{
  "lr_head": 0.00381,
  "final_lr_fraction": 0.0,
  "batch_tokens": [16384, 32768, 65536]
}
Each number is 500 + 25 x the weight over its row's rms, rounded and kept within 0 to 999. Layers, rows and columns count from 0. Numbers have three digits each. The size before them is the row's rms in percent of the matrix's.

# layer 5 MLP up, 1024x256, rms 0.0783, rows 655-709, columns 128-255
099:481487447516515491494479438538527489527525550486503508485510515505506518504500487495526508466534534494471493570538494548445472484465505481483538486467486489530498486478523497504493522521515505490495472512512552513513516511475488464505492498500481507525508515484503525540523497495490486473485468521516462469494506545506521515508499515525506504532497497482556516479513497513495491514516
102:540489485514490473483531513487536517541525483480502535510505488480529493518491513461487497507478529512475522505464530496528487480499480486496548424529545501471450517498532511519474501497497495496499500488537487509484529508518466488496527488440526495552545488515473468503505476461432506499502512549440480480472514504551489505537535501517521510533548522460490520515480502528461543479522
101:486442539500490521465530488483531495512501499487548535501530481526503489502537514500554483514485493468515496459486485474494483520528504483479470536480539512459515474516502488506507515576526483507522462491526485497502494494486487493452521504504502514532516552500471545479478497474488502528495487446522520502524437498566529520523500473479476517519493479495478503506472549510508497492496
106:524511515494560517469502494495527534492519509463527508503533488460515500544514469550513542512481472488520485518501534454525505531512489473478495506495500480491466469527531518505492503523537499510479497552502507486506515499506493510512533502534493541523544522511481501522505465510446492546484478482484444485465489487516521484476515535480479534482459512481504492554471498500482505491535
089:512479497513481513506515458562555524554503519478516529481520501490466532527472445463510511489437519464465485514526527477494540480467487502472538490511489509499492493511538513534467531489490492468496508529507503552497532497469519486478503513512480553478515494535512512491509514505516500524399495504485465498535494469519494495526487479511530503520485445428521494506481502484498524499521
097:602542495485565470489476523490517527456508468467500460524492481470502514475489504516515505525500520512481492511513501487517538517480503481503529461475485472477472480483531492499474477508559456506456476513508502486508534465440476510486524508481496510479498487502551473533541485519533460513491484499476461533487539503508534463495514504492581521476507506431495475494510492539499470499507
103:502479514515502515517502518458489520537483503425523498454547514469494523493496507502476462473493507530519478540509471488438505502470545538489533500491448503473464474511462537513519458527478493508514525493500469481514557480462523498532510530544501493475517522540520551501441491508501472482497496512478436541485500493502523518510512457454549515464566510486502484467470492518470428493508
099:511495466478556506540502518452512507529502488481526522490506463507489494512513482482506521507503495487494526500504510490468475493512483494460529493502495523503508507483469532521467487548547515455457539559506481521499477497493530481503484468527499513504525455504515514541476472514501505476492485475488539560525512511508515455473481489504506512501537535482514504517522538558491524442510
122:505510478489485493510470517506516516478515495475493508519556513540515478532472513494493535505449539500507479502496551477507523497482510508449547470524456484511510514489557523483471558503534500496488543479487497499451496542479511505516506462536522552519523477480545558469462541473517485517472478477481514535514444487534511464464499526505535501488452488484472542526513511517475515502496
097:464512465550496503519531456534496480540495455493520492538524448477516476487450497511554533533519499510465524512550489509464482451475496488470544438497479517490486502478525471509507490523494515491483476485528504511481546452490465505533516469501506537487530517489536532524480486479492494485493461474487503497484519549536498487485501537513524472505463513493490520501468466503496531476526
104:467525504526503494491541468462524525529496485481521526516511502483520467482497446538512515457506555475502482504511487530445517501509493499454507464501491447487491462498466481506494501521499515537496509543533410491500529511508509551531513509507475522447482470514497529500483506491465444513496487470535507483489476468530520453512497520458493510506525485514528479489505487483479499478501
091:523475468528523498471487486477508519499487475477513473526517453519528500520480503485495516467498506524466455528508505475486479479500494532488515469485484426520490474490509530541504509540513472500464463497507518458531501462482485524524510489510529532437483469444474475509529507520511509513487513495500480485486490541553463507548527482488515526494482469503499457505505516512483520464511
103:519506507516519524500514518472458513469496488499501550521502500463526482503497500511480493502494553503497470515504516513499519512518540475502480479498436498499532459534465560544489519510504518518485490522514491469464563491459485507527464510509471494537469515485470487504534566472440484509463502515464511475500507486500513464497445499488461493496554492521487485508517494482501535491525
099:535479490530507521498477494520550541502513472484498497528517488487549485476509488474511500511423498498460448491493520480467490471492487453499531510462492483511477476543551501527517536496524502460482498554495504551484512522508500509545501500494483539480494494502481515499504507483524502543518491464501478475455498526477536494552497496467473480520475491535460478543494496506457509519508
097:540491499505503519487526459506473588521485526481543513473513506515519507536495477506518496495483545567511421481521510524544528479478532501474546504497509542530506481512522484509498530491504486530488511454522500515484492424481509500495518481484505514515499556473479528509518520480520462484504517512533510517474473472543552487469504484502566494531457477453519498468501488483467504501530
117:506496497501491493478524486506475488541519514464528501498541485502513454515486501502527510471506498499462485528550509465475550486445494473462524492481489532497496496480474498504517526524507504525499479563505481520487474490468491454494503470458488515483482488475590567538530527499518512549484489486492518540500478505472503514489516481463500547459467452485437536519542540469486496516503
111:542516485507498473495493512515484519530513447480475550491524423511485490520527484467526522490521482539493469512484496493527535522474494540484527512497462462495505480514464493503508521560491510504510452500509490509506545518506480510474505548494494500492492536482509564471507471539495448501480464514509495485471511482499493486497529476529489515466506463474498496474516475561507494467512
096:516494523483490510492497526492508518514502482507554513522520487515513506482503491485484523532519517522499469482477530481467533458505493502495546497524510504510474470524522500508476480502501471502480505525474500539481475491513484485510540439481503519487493500467501528521504484503485472489510454503493505478487467506536513536477514518500516500488497520498504517506476486499469527524571
095:460561469524468521507542511515470497540526507492510502508527508496504489479486491482508478504477490519496498534476502492471469490512498521478502502525518467482495490525508510476503503486462504497525507487494468446496528522483500447461488490527516559492509542507531490498482510482487488553484464443509462465534490501509468493480500494523522516463486500465511567512501451500483504494524
111:505471479504510513513497522510463516558529457474535511481529471492513509498505458461521479444509505509462504499542505454477438466528494473452472512519463509440494514478464509523482495495503499500516491488534456505483536497473496538526506468502453504479505503460496505500505511503482478512485517481453469524533489533490479443478488537509479528463537513487492493508488494494451474466504
111:498490539478513517500504529454524509494496527441538540469539518449495518545505483424504557500482488480502485499565497515472563478504532428487484483485486512493487505470484516520477490503520515476534479479537500527485510508499472517477502510506499481499509528474522491509460490491450488512483509523429472489538517471476477483483494510517519505474510493501523488490490455525466522508527
113:490488507477478509530504514510518508449491480435512499522582498436468467525496500533561502505511529509478514491543479504535500503501477488516478489447546471503541476539503520495493524513514509491499512511505502458489510549480484457495486495466503538506511508510526510508504490513410484503474535533489460481522480473493473492512505491514532478496469501504534518482485472504487465490485
095:498478505486522518482477478459482543481479467464496516522532500488515536478480479540485461498479537513515505490502526504524522540474548466508490517503484495467529548504537507504471495516492437503474514532513493494490500488524490536528527519512507507493553526512494486497492480469493454475489521510498516468487507482503520465450510470514498524520514446480483479489463511530464527529575
114:534474473485536519487530509507520485490474488489490534485522452492509480491486498470528526457451523508505496489549461470511457531507501503450508441490498456514508422509527535511510501507489504489515524506489460496490503521492459498500490442523463493516477490455518491518504520481471484539490476507489485486494514484509501500507492495471533522468530478512528473514520518500483502526487
097:526525505491540503501520510495487495539555509480551524495529483462471467499499507469509531517434512471511437522537476494450506457493529500495512497509495492523520517532487524525484499539537493517535481498508459533463507506501519495537507477494497528516469514505505536495492558453491487494466532495527478545540458466512495490469474467492488539495484462495424509541501498523462522490499
096:471543476495470514486509517529481488508531494486448485534521467473541484470503450481528528481456480480489479529493490496516551538491507480516476496513511494464494515467516484545509496546497509528512533512485460534483503537453488515508551486490522512501498491450561515530472503443493489526463457521487498519520502488531470465534500484524466507469529492456500534541514476473474474443525
092:545503476462491515466488502487503471519501510487501518530521481475557529461514499469519482490467510506506513502493501501489501485508512513496482435487497541518432461523546514544510502522502506511514482485490498532494532540441544548493541479481480496517528508492537507481488492523454479521469481518513443471447516529484519488509535526464487486507488518490440433491510503532498488496514
113:499483533484521507466528497477522507579517479458528472526534475458557477505531484509463471492455499480503496490477535512496582563504529501513486470477487492496497506498512493503492514499507521507482470549483505497483508495480495453533485535488491489487563490513486508483499525500456434504496445462527487503475486515476531436452472500492529523496512497481486517519497523534468484505498
090:510472505520480512470544444455516537513493490469531528492514487529556476505503524477488519475501483484533476469486491508481516519505493537480514521494442474518475506503546514514544560527528493489504491519517506485473489510490504467515510493478523521470508504514510527477510509515515482506492509459515513488487463456536515511439522530509465489487461471495463538507507515522506488474529
112:483514548471505499498547526482499525521465470465549514491539489524493484477503488515508524456504477486516495550532528491457548509502448463483466472491526526463535507484505530550488475529484431524540510538480486465488545480504523487504550518499494502482529515496513521544498511472476482508478485524482487489517477466497511500494467513473511507507488483526492474541469525500479480414514
093:503504497546484497469553496474479502498573481505487504493502420507516473480518477526548523475499501510509489484457518473494518512485530557497468504503521488518490473476491540481451512495517478486502489510494494506479493524516506516535547491519478513518536502509524534469493539492511472484496483491467503449501493482494524463506455507465481504506516520510535439489563482530502478466542
117:473500534489497481510496494470497494519460441493489524510523450472456494494478511507524513505499480555513491471526459517468488543497499483510492489527503474548532476476501510500472542523541476446557511461475432506522476507496468532488544477524508485465524520488564517488513533468507494482488485514492485503480510485499491436538522506489460508468462474505472458536508489534515486479498
100:483476483525538496490498508513492521489490528471492493508525468469469505491498502502517520480491465528511525509463492457499501503492495504488493455497448503510487518494518507534474496527504475508495514517496467502478533517478495491486516493440508507502474523471466562482492520489527496489498528460547523466482491488563533459483546510521526504452529457530466500539507515526495563488578
130:522486486528491481524505500531498522549483468468545485469543490519522475541488507519554484495503468526447500473552509464454537509446545515426504511493533474503466514496502499491510495520517441474496503520485489539537510552482497512515530492499494514501495461502521560499502534504493515495467504440475497570512495504485514510486478480479516499530509515472507509483519520496481494494510
095:495503506485530473476515539520494510511497435488511500493489479480491519456497497480521499501496542487487484463534485524494506524483518477485484467471508473516489495516492507541513516527524506477491514536553499489460530511442533523490525510494433524475525538508516509495498509518481466528471542471525501490456499487524530482506513504438500505488520451518473429493540547506517519465520
103:474457520469489501493516493506532562489535494498511533499490471511525467485501498524501519492509519506494471497494479458495478521449515482523507477462446493506500475545485558531468476512489514511515524494541500510518548443509503548502553480483467515531493520483529507483515509475485459508508485496512472509521560521468516425510509473530514515465519531470510526479530506506486466439575
100:472501511479542541505500523558483513589507483490500539501519452489481509510510488500551503495469533525493514520475529512502504466492501475485526459475526505472523471519524538484480469512505452503517532501537521519512491489498502499469568510480517492499531527481486532500511545463519494524472496490470462467529500505524550507519481512465523537506482451507511482513524490489504512460562
113:516518485513503520460471472474492536543479532468536558473545495503551504506509519523485506509484498519502439475526558492529478528527518475510526498487544477538517500516533475521512494508489478488496482480501475526513506490480483503501484483555492489494495519507504553469449483504491448462431463494497520495531480513503529475457439540463501520457497486488506475506488492521487501481484
100:508515438468518504542496512455495523490479471493519500537505498500519509503511489506532520485457467538499519522506500493499520474496493534493520464511467467515495525538515491509510508533531506477496531519521470509462482510448499541524512503525502517511512503528484528479485505531478510508470502459489479537516509540502486482519482503467506503535492532485452512511495527462486493477534
096:486516510485532542503547490488522458492515509470482497484497508487491509501536494509506484512533520538518483483482475505492504531514509461461511482547485513477495498479489524536466435491506497468519525490489455463454491467436512481494563522497526485480536505499487500481489479455462473482471506497504513479525464529496499489483482489518465543506539499455524497514480480527506470517520
105:522480549452516493473519477497490519481494464486500486551510487486519498458497493467493474513490471532488501533480494517558489509403510471536507490509506550508486490551499506482461519517510446487441502510518485538475500483501477481504507519554531514496557501488504505557519505490501471479488449541515486542487469507498504503446529488492482533480486481485502498531504483496496552474524
097:535457515497528455494517529481464511500493468472496530501520467504521531513488520496508555493487520530498531466479509504485505502507508510535535505536449510445467529495515548499545492502490498492511480499531533457515505526454497555541497522499512546505488469524484490480472500486445476511427475489508440493459516474524492506522525456516557496517522489479490461509497481500476461491496
087:496499471570521495498499486482508477495495504502494513494488511511506497460474485533512572503498449529469495511488506484508524540486510492484478487503458487540512492484474529483480508515505485533478531514488483494476467538482546507501524525516510509521562502496501484542447473471518472505493485475528493539517500486481535471471482496504515490498518523477447483500493517526506465464507
117:510476501507488487489511472446477502530509493445503504547535477529469481523506539532512488508448517524515492556487530474534513537476509447504501504494490527517525475493538526486458538506513479505453505504510492536489488476515512506496505554519482528497504534464525509498480504520504421498482515509511468544462481538496465490466533486514522474505451499551475501500497529548491491492497
095:503524506483502544484490525467494509462535493454509548512551494503492531505536504507534504492482522490522480500492538519501503523520534489487541481534484494481541493499575535489496471508533513526514500511491524475463524493478427462487499506460482520572583498503532483469490509544477480464460453536460488472529428484515501499539477501475479488539530491472518482485487516532479492525525
113:515521521514565458439496529497523500510534464470508502489508452476516496564484521480527506496444462467468497495511513514495524449504509492524517498491523508519493502529527525543513535511483484521497503541515469455493495509497493514496485483505498484495494505532531483520485495487495516520457515528464472508500501497511516488508504507491499489458500504449507464503530468482482509488512
090:521458487553492514502480471511537492528494495513489506483497515505488469504505465509507457458512464502518475531482516481492545517491486494503514504486450488525476504487514481541483521545492493483522505511517479519470517516498464543461503536530488545534563546483454517537506514458467465515474497485503508495537489518468507497494458504501485524507521507503486507519507514537505498496504
107:529500460492508490513499514420509536486469484501515486494497465455508499494503492525531485498531463477456501457483522474521549493514502455496493524482529520469495478454483515545466518508524431489474502530499481525454508474481506465531525488505437493515549488513560499548504514516473507478497478506518505542511492475503496483518481552483532509475453495489481492490514509505491485505543
100:530503497527485466463514502458485538498493508484536519530510511468522477559551476528522488516498503518526491485517468496475517515490479485473477485519524523465529534489498511545500473497522494517516483457521489478506506491482537469496493498479465532470503502510496516453484527501484459479453458516503469501510463514466513510462455507463508544529519478483517518510492518506490469484506
097:547551553495520423487531482502454559508477511476539496480532495505496452551507482469532504432500480508510455503510551457498513493485502515466529510476460469533464468507539514500525498529505517511504533523504511542484519483514486501467474507489515533495485504501494522515481521503480488546519542492497494520518482499520494490434477490520564501509501487491506469523497515475454490450507
087:503499523485510500465484448524538521530527476460510469523557464444514498524476536518485503467492511495481480496526485515462476488475495481527538484514481497465456515502508515500508510503500485492495487491513510459515510503521452455461513511472510478525517492464499510477498541511475479511429503525514493492463505526486489522487464451498465507468529504523462453490479453479463522514512
099:527505535484523496483491485508509554543555509464550520488508502488501504492492492530507500497503476515506499490480496452475472464503530489479524492551499513523505533462523538481510484502509456471486494481482494506513463507510474516512486503499481493495508492440485494499462514501460496518500512470494500486552508489496503472480496522507490551467493512476463483502530456461456525501503
092:533469510539504474503526513523511507477515537485515503522505512494479477537471491526497523527482531516491506500505536529521517517491537524469461459538483493448511535496495503451468504508484481481469505525504502514507470496468490544525514476501494481543534504523511510487495539506512495501490480491534500526515504491518508491493488485502511491509506474444511522476513515481501521511493
103:476494438500542464477559516477472519520500501484493498496539493501526476533512461522528502492502526523473491512530503501529516539441474482496528504529491449513507465501513478509473510521509504493412501551501485495511500514486499477507546474504513494490476492474481475496499494493486464539477524461515450497496471483538493496507534475496490506477511482475453522499506518467499453505528
085:503495513510550474511487530493528487503509473504486541463506500481523488487512523547529528501509536463442482497514480532495497532516526514523512476465505527508499474543522519520491481524539471519500521490501511493513550526465492475493513493471491485493532480513476507503499491517468487506465529512493446507500517508565511524537484469431466504482490478483456457485512474549512511472505
# layer 5 MLP down (transposed), 1024x256, rms 0.0713, rows 655-708, columns 128-255
099:514499445495525527497479459529515467474548453549434446460501499519531488465461514482479539505483509492572479512471513492522505504484488439478511508506485445492480512486464464520477546462481505475498467491498505513477489518535516536514495461478497521494518493484476509518479525505532461522532526502476532499541503513489503480487519533509490483525504483504465538536502477505546486539457
100:476488521543507553443531499474473496477491474501476468548511495477472502535494486503485494483475537485543492496459535490493532494492494490478514473494509476495500478463540491445522481460503501500532519502555524509481425492494506463514513517486476462543536548536495514480517478504509501488604488510503488485470526505538474444493444521509500506506477479521501497522516467503504467477497
102:488490515519476463523481502533471471508505485476501468497499519499510533503492510450532502459497498527488468473477476487512520502506484495475497496495517523448485485475470496521507481546510548486501503545502469449514482501470496505474506519556481491492493488512510493446482471499548521504448513495493522462528466508501480507544548497489514529483474447462542488492475479526519525517470
105:440512493476524501488507510527502508502508518500477498526529522487502495505570496479533485514539513489552478528526533491503509456523494514493514499505528525501528462522518521555494500453504514501506463497478501519510520497467551488550481487468518527532461516503470499512511529476485532511539541493504545480496476469484534496536500500526510534473496553474541501461491511476550499491540
092:500470512531444507535518502512476503517526506519470502466481554487459513522479525493470527499493532459524511516493519523500441469499484547499498527542521524526499530492511521473496498501474503529513517520483526480517494467519506486471471503490515492484494497528503465502493476531521525477483462512517509492513494510469517433479491447476503504563535532517483515509521494522493494509496
092:525499519517456522533533493517529480506521539530526484470476537493507514495508533519521528498501480495515543509459482535550510472520461516495498470498483480495484478488496449500457426503510509485509475586433508530480482499489501487471481506449479502493546472539533528507528503523510529499481512555507493487511496534565490488510536543537489504501479506446531496494512546511513474509479
105:497492444530499506558455486505551461487512501488517510499497579496486508506468474517496454499510505515501489475500511479474472499477513468524521547476506503464518550480477488496509521498545462469547542473477500473523502530471499505520481501524485504546467534450498484461506518480475514529486499493486478522503491477491546508432480522490459507513499492533515486556495512536516498527477
102:512502467475455505469519473546489480515449500464519492518513498491547533508499512469490500502499479495503492516496506515467515468496512528515517473484476505521502517529509473497470482508549511532509500510499521459480493472500500522483506462497509539509503542501479516520502487544482514530509474487468489508490495508497468464452493483544480500491524527459489537440479495486484483510490
116:512482454506510458473526470492557512478480484507508507505544536496482491474513501543541498543489559515522519514517489551498486537506506517539558503483477513529512507547486516471550495533501477444521497513499519508508495510509500470543474522550506470499504461496470513514526499514470499509466503548526465509469512487486487511490498511482490485490481517506487518518470461492496485513441
100:517488534514507468527535513521492516526529505491528468473531472485436521509500510489477497501499489528501482488467531465518493485525471494482515489474464477487495482466525465482486503493440465517546497506493496500499473476536486507487506498452530494506540510546513536525477473482463510495560515506516524460490512498484475493469490490482518498515498480494511490469505478511529471511499
102:502536467527516519481456509476518521452511499566522509471473500508521519440502484526483521503492500476523467520500491515503483495500503465492508510503453480485477492481536438526457437469517485543495520522492507484464493538508561503486472499529540513507502499493485499500524547514481501514592527508514504543462484484546451509505501523528511516472526495506507479510557489517485464509466
095:472488480490504502474478507500517471455504517521541464503511507495477506517487498496476503496543505461566529475502495482491471487523557515491533501523536506528504481530491513506496501496507484489482496485442491505519527537454482560514468487471506468509485495521540492547509491503510515463447458488539474503517498461472524529505458510485458466534487525503488493543474450485517472528413
104:509497467503545544493514535504495501480543481491482527486507519500480551511480520500512472470498519482491505498483503486498481550531500510500499477494495494500525510476493515463471468550487484471495473467499512500516488507500458461477539511495515498545537477481470506489472526474511492480474480484466549539458468498490477495533498467482586519526501528476502467521530541542482542500497
096:487499502483509474510501509493546407485520498558487484505494503493507507485519508472513511505515499520494450515499483523509498497488506496474494488487533519496506504504488502512488496507516535489483479469439506440488508527455492520517471494471521487502460492533518502502501474503481525499507520491509507535541522442564496487493471482512502492511532519505493480510507468488518519477389
095:506475463523525490560486508504538498491492497457451524474489499499514542475483497463513512476497521479484514460534502480535495456501448488517519463484518475506503510537516504520480475477524519491522459546540530506524493532485484482507502474496468483510521503513450493532475525511513488479609521538500485473484501511517541508570497505464491505503472502536533507513508453511500514538484
111:461469532506518491533435468505500504483456481505481533477501486490478510525513504454513508476526511500475523476509493534511484465508494496545442493468503497484479507454486500450503461481531484512492473525543509480495464467502472479542500477531451465499576493503484510472539479490490519473510479504521511532483499458471521539537493497466520493509525479462504502532485493503496511507535
110:512470489497467506480527504539497506481479482516448535473534497470474501524528466436507510481495454486486517509466465475497511540512514529523477532530504516509520555508496487509486536530475524483525528537478512492500494514566479533470502500443480500478528464519522480501498452517515519517491471523534473473442557515480477513472495469463515470519545509522519464516478516563484504532536
093:501527529523490494481521486534482529578486496519505479508483496505492496519500506493490569484468500508510534478487527503507505530505470508501486509497516494523490470505488523488487484496552508512486518497502506487540465496532516459464517468455507469471459506481444466477503488515509518489585507510528485501515501508507517516502517500508437492516512503503434528490510506511477488476469
095:494502490547468482459524492513502519528482501543521482516530498539506485523528484486465446509521469509517532494483465521443514474490546528505469485488533499502481504480529504470534516527482514507516518503478518467519502469493471544480476499493502494543530473561493473537500491476497494519512491523504441543522465497475493461489478483462535493492496524433488545516495507508466512524494
109:496484443468508506492475511512534522475478487500472495461488511495511534492505500475487500518503561530510526495481485479483496479535468538525512495513533521493494484494504479457518457518451477482476506504537487452487490481487463498536505547498498487455501499456499453512515476504495470454477502509526475488471482486504537525498503533526526506550501524490460499534466508521530507511547
110:506500419551493498473492514489472490478546476504554487532504507504485508474461510504517462506502506536474496509525500489548510496495496523478458484532498473507527455504522461512476491505486490514493475477500511526516465512538545455486504501495481444537505472456491549508538482496524535474493466471469526539524523539520454516517532470486521477544515469509518480558495447523509480522515
114:503505518513417516495497505511500494517533486571493482491437515499482494468502512492487471498494493500522526491532485512524469498521507519491452521518539478468469511487470506490501473499465465488497485486508518546486511456499494477492511504503498459517526506501462521463491504505507453482500503499501473495436494501492541495510480458497519511496514494499513499510533503501532533456543
101:500508502505481484503518502485484443491480519472444498517475554514542497515482459515492522489439477492522487510498515466516457514510470497521449493493547530548505484488503472454524456480544502494474517466421491505502491545482484466532493531439492494459502482536527502477519510483468538509487502518489481509533505450523499517508521456515539495530494531530507487482478526467518491483490
107:518481501482475499488471529520508519491463523482548488522514501516472490494509507485512524488510486481485486490514466542476520503507517500494454502531476502487458460461549466488501487547526471492498502512529487502536544481469457464492526469461491490528516542504525448489470494525481522472517506484502503500474510492492525468541488521512444545541555497469529510463521518477483521542509
086:504518505466500513484517500483531535522540475486476485562499416500481526503513462492516464531497539517505507508451484475476515447506494551503508505542531501544499547505526501474485502516488445540518461508548483507474491509501512510495476506465474503499535505461502517487499491488543489488449499508458534499561494507545490503490495511504525495508539479504520538474534538521521482552519
100:478524477501480449483529494498487500506526491514473494504503512485490474520517511496490510498513466506500520458550518480521536515533505523496478475507510522444506514484469508492510545543501493515462550499521482504497479519531478473480516506452497476514527517535501501498505521491528506478507482506496506523523498464478486488461495491498473524524503523481466534507536538472480489506530
096:489506521498438498502510499509487445509482510543454475501501520507498480485462503529488512539497533503514517508526510504508504496504521508474519478527510446539502464534497501509541517522517526503483489517491525472469524476517502456501496537549488519483476488491505491466463536444472512517516512533489528511512473493482516486499435547465535500466529508500534515498530467516527496511491
115:500517509488553485509528505472498513499496500480506520526517516552499510501490537503519534493521462494470514493510527517488467544501451529517497504541492460485537495482521505531497507565443511510496550519480511466511473502491521508466529540471471506491495520480516487492530464487479493459480521525528446504473483493466492475446489470535490491487518509547499474495478498488507467502516
093:516470521508536493477496459472538533503478537459517534523557511505513487523491528478494454503499471508514521510523463494504480486515475513508506530533516506498516503531486492468540484514494499485473505500480530504506480465482475445514499532529496513546455504506472496486550542537520544463501498504497466480484465485515520497532530521505467535479499505522516519506481479462475477490517
113:497517483465519556531501464517494440463497474472496533483518510500510475504503480472523530455511530479476510496494525503545552501497490503486515454487533506493518477524469512516493512560514510520501543451526518519481504540497518494484500518498519503516509532516521510528450525490482499485455545502488521513492450484492518515521542511489501535491537490517516493511487510503523498513496
093:495447522478504482511502521525495565488501490568548509513474513515492494530507481541532485449460483488507519472496468477481491470497526524517488479496489494498480482494519476493530518487501477505509493524490481499487475486500492490517509485516514502465515463536500506503529520488497492506622498514461501501483481514501518465482510489479491539513517471536520499478548476490458481498516
113:502505496536483484499493510555464540504496526448518480494527505488494517459502486495488476560482497505525489482489511541522478468511506544505474497536484503514455481453488510483488518538504498484502485485530489451496501491492494531489513505496453474506473520482497476513515540502508487513507501546534520479459525521452482489535505518492481437491470532505530480503497522520427495539495
101:495506553507497512526523506488507482505505493509515489546536541474463486512511501482509502539505496498516520538493524524550486511528511490508460491541513536501483531516490497508496475526494509510506503496460469496518546460504486482495509515526502514519475499508500504510507463487508463496543517527469494499471543493465494526486526459499474486532520514507488527485473478479545470511539
126:463469536478517509477522498455516459487502530521476502488499519480493502520497501503468474501499543548513482488491509473506517481487461504481490486536497475481537514516477505504499536482494440526485486500490461519508464476532509514543507481492544462479506474421513528511509473507506552496440497533468505504466541489475481480481525487510552504443483480478524497507501493501501455492503
095:482494516468467504511513544490491434510458512500471472556489539497469525530493518500496499521543477491505490517510509493514523492468496524525517477472476490496501540504531471523510500488508505478468481497537533535468481527533530539483479503495545514455476479522463498466479516511494487466474534499517461506522504483524511524513532466537492478454492508480502512490519479481535476487457
096:518508505468555492486452545507481472466512479593489527457449483457508494533492526468470530516488488500530506506490532523512479524526511474484460512529510552470503504493516491487523472497497475528478516493484476508506508478524467518508557490465515527521475503509548466491543490500481468462625491485547516531504511485476476484470526480495462520512496519502493518500510528462478505486565
102:516507513486494527516539527512443487492499512519502464521494494510497484499530528466529483499461494504485483490473460522498511479503468525516500454542551477481471505490468519489533524532520535517475496453532482467477482465500525492482508505522522476483504536462481462497475504558505514497489529495511469476482530486506481546508515471544453451468527489500487500481524499483543504501523
109:502501464496475507458489460464488490528469491465531557475461482536504499500477494500488484479515471500499494487504476525505485507471496526539460481513509488475517501489528481536516490504482538484519528487455437496470488535495530528490456536547519521493497540501529464474487481499485545505487503497475520527557475487500543504485473519475482495480500505509517505511452511492528505454448
101:551490476478488537522464529492510509489507463472503486500524530518490484496468504528469500494480505490520494491518492479461483477522487492510498475476518485466468541486521491532524519488471501496513488506442522501476524501512506537514503493524470521481541471536539494467488481553489488504499501476504518522525472489498456483479461482530476456561477504543471498502515561496447539515490
097:500483494487458510513546545482525475520484531505463499526494542502523526525456507506538520509517497507484539540494502464527482481481469527476538521491497478458558521487523554517486518494489481479471505510463529500477492478548491446488455510497527507508448549529489491512478538514517495466548500532491503525526492518533521512460465480436512497480470517495503514524505514509539519501506
104:501539480481495492491440518454486487482491483451514514532505498484513480446469518496500506459546530478499498507449511512516509449505493477481474485532491530501519473487486478488517511501473492511460530494475507513477490533501504526531552493502529488488471509500518489486529499508478540493483520516546491512522476499499502520509513479515500422482495509531508537506463490501517491531523
101:460495482542475430497502488533452522521527528501519465536484449528520494546543504524512528502491523540478508458485520490507521506495536509488520514497483483485528518526499511468492500505492478478543511477547483479490538504495499502492453449482510512462455439500503534510489479487452496532540512512506479457486472477540498502503511497525506534500461534493469479494515490482478512506497
092:519487514501457528462537474483523412522511511501483511498475486492482490523515499471488531530484514467494496499521488468483488500504534528501517501540527529487532527536486473481537509481501511527484531512465474485487520519470491461448508468488534511537511513486515495496495525503498488541485475491454486499488491499478507481487488487496462491492531483465493514488478529499555504534501
119:518521510501482510482518504506485492509516522474444446503502500522458499514468569496509490464505511496447512469517480517532501517490492534459517502470470488497509533525522480478484471492469487498501474544485551472478517500468494448505489515473512539495532532491511500490515546541503511457486482494486525493515479463527510459469520512531469526513512481440528470484526530540499493515517
099:496486502511522500453521486494511518482519522532485534483487524491508488487477502477493526504435516447525502466530509532504509517501488496508512511563488492533524539487513505490522513462497517540485495479499484499521495480488499481511464469456508509496541469476463503514492453490466481498512497490503526513464523559505488520510494511509557504538535501462495497513473523479546486531524
115:493522500476498496474499484493491437486526492555499444511484509480557492479513442503488540495463524515517504493516483494529474485527492486447506514506501477525516503504493486487505523478484501494480500494463485472513494474427498507507493499506474524497510510480494519522471480526516480498429457508445504499491489518489506503516503510531475486515492511509525512512511485503502481527412
090:477482483489485507508506530501511503485520519541540504470489484490510493478508502474501488537502475492480536544526473494515500521501488500491535512526513467518493470511497478480524462496533535516502465526516459492579511489502431474523494481518499500461504494486548482471455491465496522478448507498482505528497444506483547481486520542509482497475515489490500482483466496500509506489467
108:487534488481523497490488501471515511521488495451536538540535497522486525452526476448478464476533469481518469496519520500533503477476530546508499477525472463463457486478466502463493518572514493499485502518496473468476527511478508531542499525471459493505506469482525541521504515504503526482490521535533519464492464476515491485536502502470508483488473518490496509497470470488443520469454
098:488505502540493496510507487503495501468476510488500510531492490524460518468498546497466530508527547545495507515539477510491515490474512509509517477555466502497540486498499506530510479485523501489503499482503553531514519503487528526462516516515524493473489542421514516540479490508485489482511547504475513495513479531517540561465471512494448525483528475504458488476494510484513524544490
095:493486495520515486512491494544498480465490491561494495533482502456493482480518494508518467497546480509503472465495496502511561489495513512560524516510517469511506517481522496555492490501526519501536498506485471497451504466514513535488504522500500498510530510484511470482501506488484511503654470529475518496523533471512483491455481501534491519524490496475510468502496489528494528510500
098:485504485503521491516513478518498486502489488506491468475485482513524510515488495542500472540500476490500491485506511513518498497479509503501491484521515507480502521507469492488466463474497467545466523490458496475530530478533520466437505487468552493538453503466513501525519500486505513482463496503512513494507513549461509495464501463501516473523493529487510469514471493515491490511479
098:499499473499515481501480527500498541481556487593464517508428498530549494513495518494507465487501491510512495490509491507511523491527490496567499492522547508504506477481490485517482501523527470530467453513546518543431485509510546519556489497483471484566513519477531492508517494486470481491547517522504512517536514500510502554530480526477496457486488503487530532510550509519520511490448
095:528556532467466561473498512459489458442549497540496472497476496513527470506500454477458521485488482478500478487456497466517508518489512498498504467480509511474501480524504475506530436504530529467502532498480469485459504518481490475527528492529493498515483487510489452537483491523491449484486524497498499500481507474529491535494495516526484519519495539472479469497477512515523512467477
103:505469505469496513468548488503499533480479493519541495462514493489470505485520478500470489513523495484542562530495479463518480515510527497534510473509492520517501480481542522507515481496518416506471502501517485519515477498510469491506502558491508525530556477503513476485473446486464502470490500519481536488507502475503510511482452528502515497520504527456524489449496462507485463487512